From a checkpoint of a small transformer trained on Wikipedia.
Size: 16 layers, width 768, 4 heads of 128, MLP 3072 SwiGLU, vocabulary 36925, 195M parameters.
Each number is 500 + 25 x the weight over its row's rms, rounded and kept within 0 to 999. Layers, rows and columns count from 0. Numbers have three digits each. The size before them is the row's rms in percent of the matrix's.

# gate: layer 9 MLP gate, 3072x768, rms 0.0659, rows 205-209, columns 192-383
# up: layer 9 MLP up, 3072x768, rms 0.0684, rows 205-209, columns 192-383
# down: layer 9 MLP down (transposed), 3072x768, rms 0.0659, rows 205-208, columns 192-383
gate205 098:526519494518540485517479489506476499543543443474450510512494507509477540505508528479452494475484529467502485494524498503503498485475534485481492504519497541519506518500498489530489486456562473501496506534522527476521504525496499465522510537488495507534479476455482529501516495523542481536474507512505498505486540463486473501459491521510525470483502488503478470500507424484474509504507481516549489519495502501492468461470501476526487488456495475470472538471475489503516552461534450539542520501538530504472505459545526515506519509481509510502487536487503508546539513498530521474
up205 100:515495520524495502466526532518501541481543485557473508500512506472483476498482494514507461536497498510472469501487493521498549535519505540537512510505505497496522539490498495499497511491511517508516506486526544505452467521515537471484498499461455498481491487489486471481505468492503541465514504530545486496497499526507513522478533486486508513511529492493517509439560524532537450482512486517499496475530501494540561488464520502494479514476503492506538535486504490502476444516477524513515535535499458490477505501476473481510439511497517514513463511522505523432477516490501503499
down205 099:494514510520462464489531514499548503469499480478484481510489498469469484483475539492506515484505470483514544522512490518484507492509495466488539489498507453513491530474509489514464550499491466472505493545525498533526505458516529523505503501509497503501504508472502527460480508473499506523486513489492504458485516483484477540486493477507483515499477437494477488478506487476501464523494486460485514482514497477494526558478490529525505513515526493487491481507485507498495452475530513492484463482475531499459500482512539484470525472534536475465504501495534485512508513484473473548
gate206 099:503492492502499505458471483530544494494478542566472528481524458508515515507499556514525495531467516512501478522518502507526524460529492491517511551502502463488478497512503547528532475494531516484506567491556468450464467506494497493494474513544470521534516549507541481535502494492531513466490492459505482497449501497521495541484572466514461522488480501488478511464482491532454521521477517497515470528502543503485524487495486510498532522484467458478576524537483547491519518504532528478492525493481496484513487514502517520503497464512443483478505522445480517539475490490533467488
up206 100:509517527494478434502504462449526484502532505457494452555511513483486495526457577459553506475486506536511512476500516533488497503517502512484515483467460478515513499461527482439526478500526475476464496442532494482511473504456516503505487467454508508544527540496482500496510519508536481526521497540484529469539481535484468493519475491445459513498492476522578508525492500508458512465514472491480492547472449508479513462506487559492505519538502518512545480471445467495495512483484500455505504460471510486537483478509495509533505469514510486531498508494486465487469510473519495516
down206 100:481493483495546444444512490547501508469524535461493428502513477488478517494469487525543505516486513485515514513430468500491502482486463515537460531507525509529502526512459471507505490490483531507494470512534521464470552489496495461529518504510492468536485501488537524501515501506473495506497470490468484530492491456524479479470497542457477490493493521495456519456475501500485480509499477493491429509484498524468547501484495549482521498484524490498525501540481488471501492485496497488570521477501446503493478469478480516490470489506531529493535438547522499487481515510474443519
gate207 099:495525494489508491515501472513484485481462495514542513568522457540507494531506525494502497523526500527502481520520524451454523528500465458531538477484502458516481483527492526510473510527517559456520539496501458511440510527492498504509481482535526429455502489438521516500517530500476510523485483539496539488519513493522491531521492502475509515504514503513552517512453496513546499531507500478513481486537507499510465495494481462481503501502474456530532497507528518507515517500528479534485506505499524559489494509463494488500502493498496471508511475512470513509450521481506516485
up207 101:463532496494513473505479496454470468518532488459468495508510499472503478538524475510506515483534480536495491515496503506518535498477531473504444455499516474463487493537544485486525506483509431528486531510506489505486522531493505465513529493464441502477496524509481519472488499503420476504473530555488472467517506503526455489531485528511467544487510508525524510480471510542550464548468486505487517500508482469501512474494465530541495493491548502459537474526503489503487486464484532537530484467527489537537512490549551471493518487507482506474519515500472507496487489509518490521
down207 099:496513501514473512435496506520456521495515479483546513477484513554509497565503541520528507476488459490495507516466541531507517467505533475420459536459496533499522496484455511564536540498490489460533488489479509458515531485498519492487498503491486462485510549492491565507515482495482488510485451536500537478538501472514477500493506481502478481539481514519486474500506503547521479446517475513472499468497496483493502560525532500493469527464464525480437498516502516525481507498569508518542492483466517531515530446508504481455498486498529497485464497487531471494510497505533476492
gate208 105:468514489520488504458520507496475452486474511469468549489484463473461530524567478497447485506493484479471506548499465491496489500511520487514513495510486535509498498528451473505451512466531508538535469505476508475489476463498497477483522541531476511529521465496485547464573506500505469526534527575513511476540494518478485507523558538491500482518541575492481473511499486507495474488510525499523504510474468493502454496463481496523541511496474509513543497525477488531541496522479491499488524502504531498488497482570472486449479483575516484464533493473477516479496539484531504485
up208 103:536504476547445514453544508497523469497512540489492514508522500471520526512515464536556544501508494478506469489512464491495508524463472480458508493503522480500473498469469525486484479524515490531444520458474533486482484452512540536520509491485490488532482494517505486520538531551512494517491436552487489477512485506562464479506493518494503541503501508437516475467455498494496511526532516511504505508503497474491534481491452484541522473527487489551534502458455548502507523551471456514491511535518492485451522449505517469529499500534478499556483484479482466496494548490508504494
down208 102:508476482455500466497530522496488473430476473538482456499527504498466551458502492519524496458520502493529527500538498485483484544522497491496528470546536559489468487475482488521467528494508521483449528490531507493487494541474471522505512495484522523519464511481497454490488494487503498505511515512527484528490450476522532504489502512520485504533505503496561508497521514467480480517493524483533491494491489476498462488469509444499550468557501512520520510501519520481495495503551501549534499526516495549464514484491529463503534482483482490528510490521503481491522525481528521486
gate209 102:485508531512474536470523454514470494475539500439520520515528506506508497503481565546519539461496525467524471480501494478509524473531523498495478530502458514547551542473555500515553511507514495497491516513542487510515493521491538453502579535487507479528458479573513509474476518469532519454480493512473469461535461557482540492480498493494530504534481521488471522529470534557466508480503551469488479537539474526510504528475504483537527524484459519487517500489463520480468499497484446499493521511476543506458488486497484509518461498492495494478488478477474537457508492520560479508
up209 100:534475478497498499475476462500498520459485519511500472542509475496540515451491485488493498526533478465513554494490531501489515498472498517486490490491505485509505521471531476524513528540468501506548515532502464472541510513468507479514507451552476502481507453501502465486545461491541518518508533452503571487485472518507504540508529501488528494552501493522485516476474538499520546510494519511456536507540492526492528525493507540549521503494510471469507499518490492499494474512461548530469514494549463528553466489471488569524509504480501468485493491489504538463481469472475502521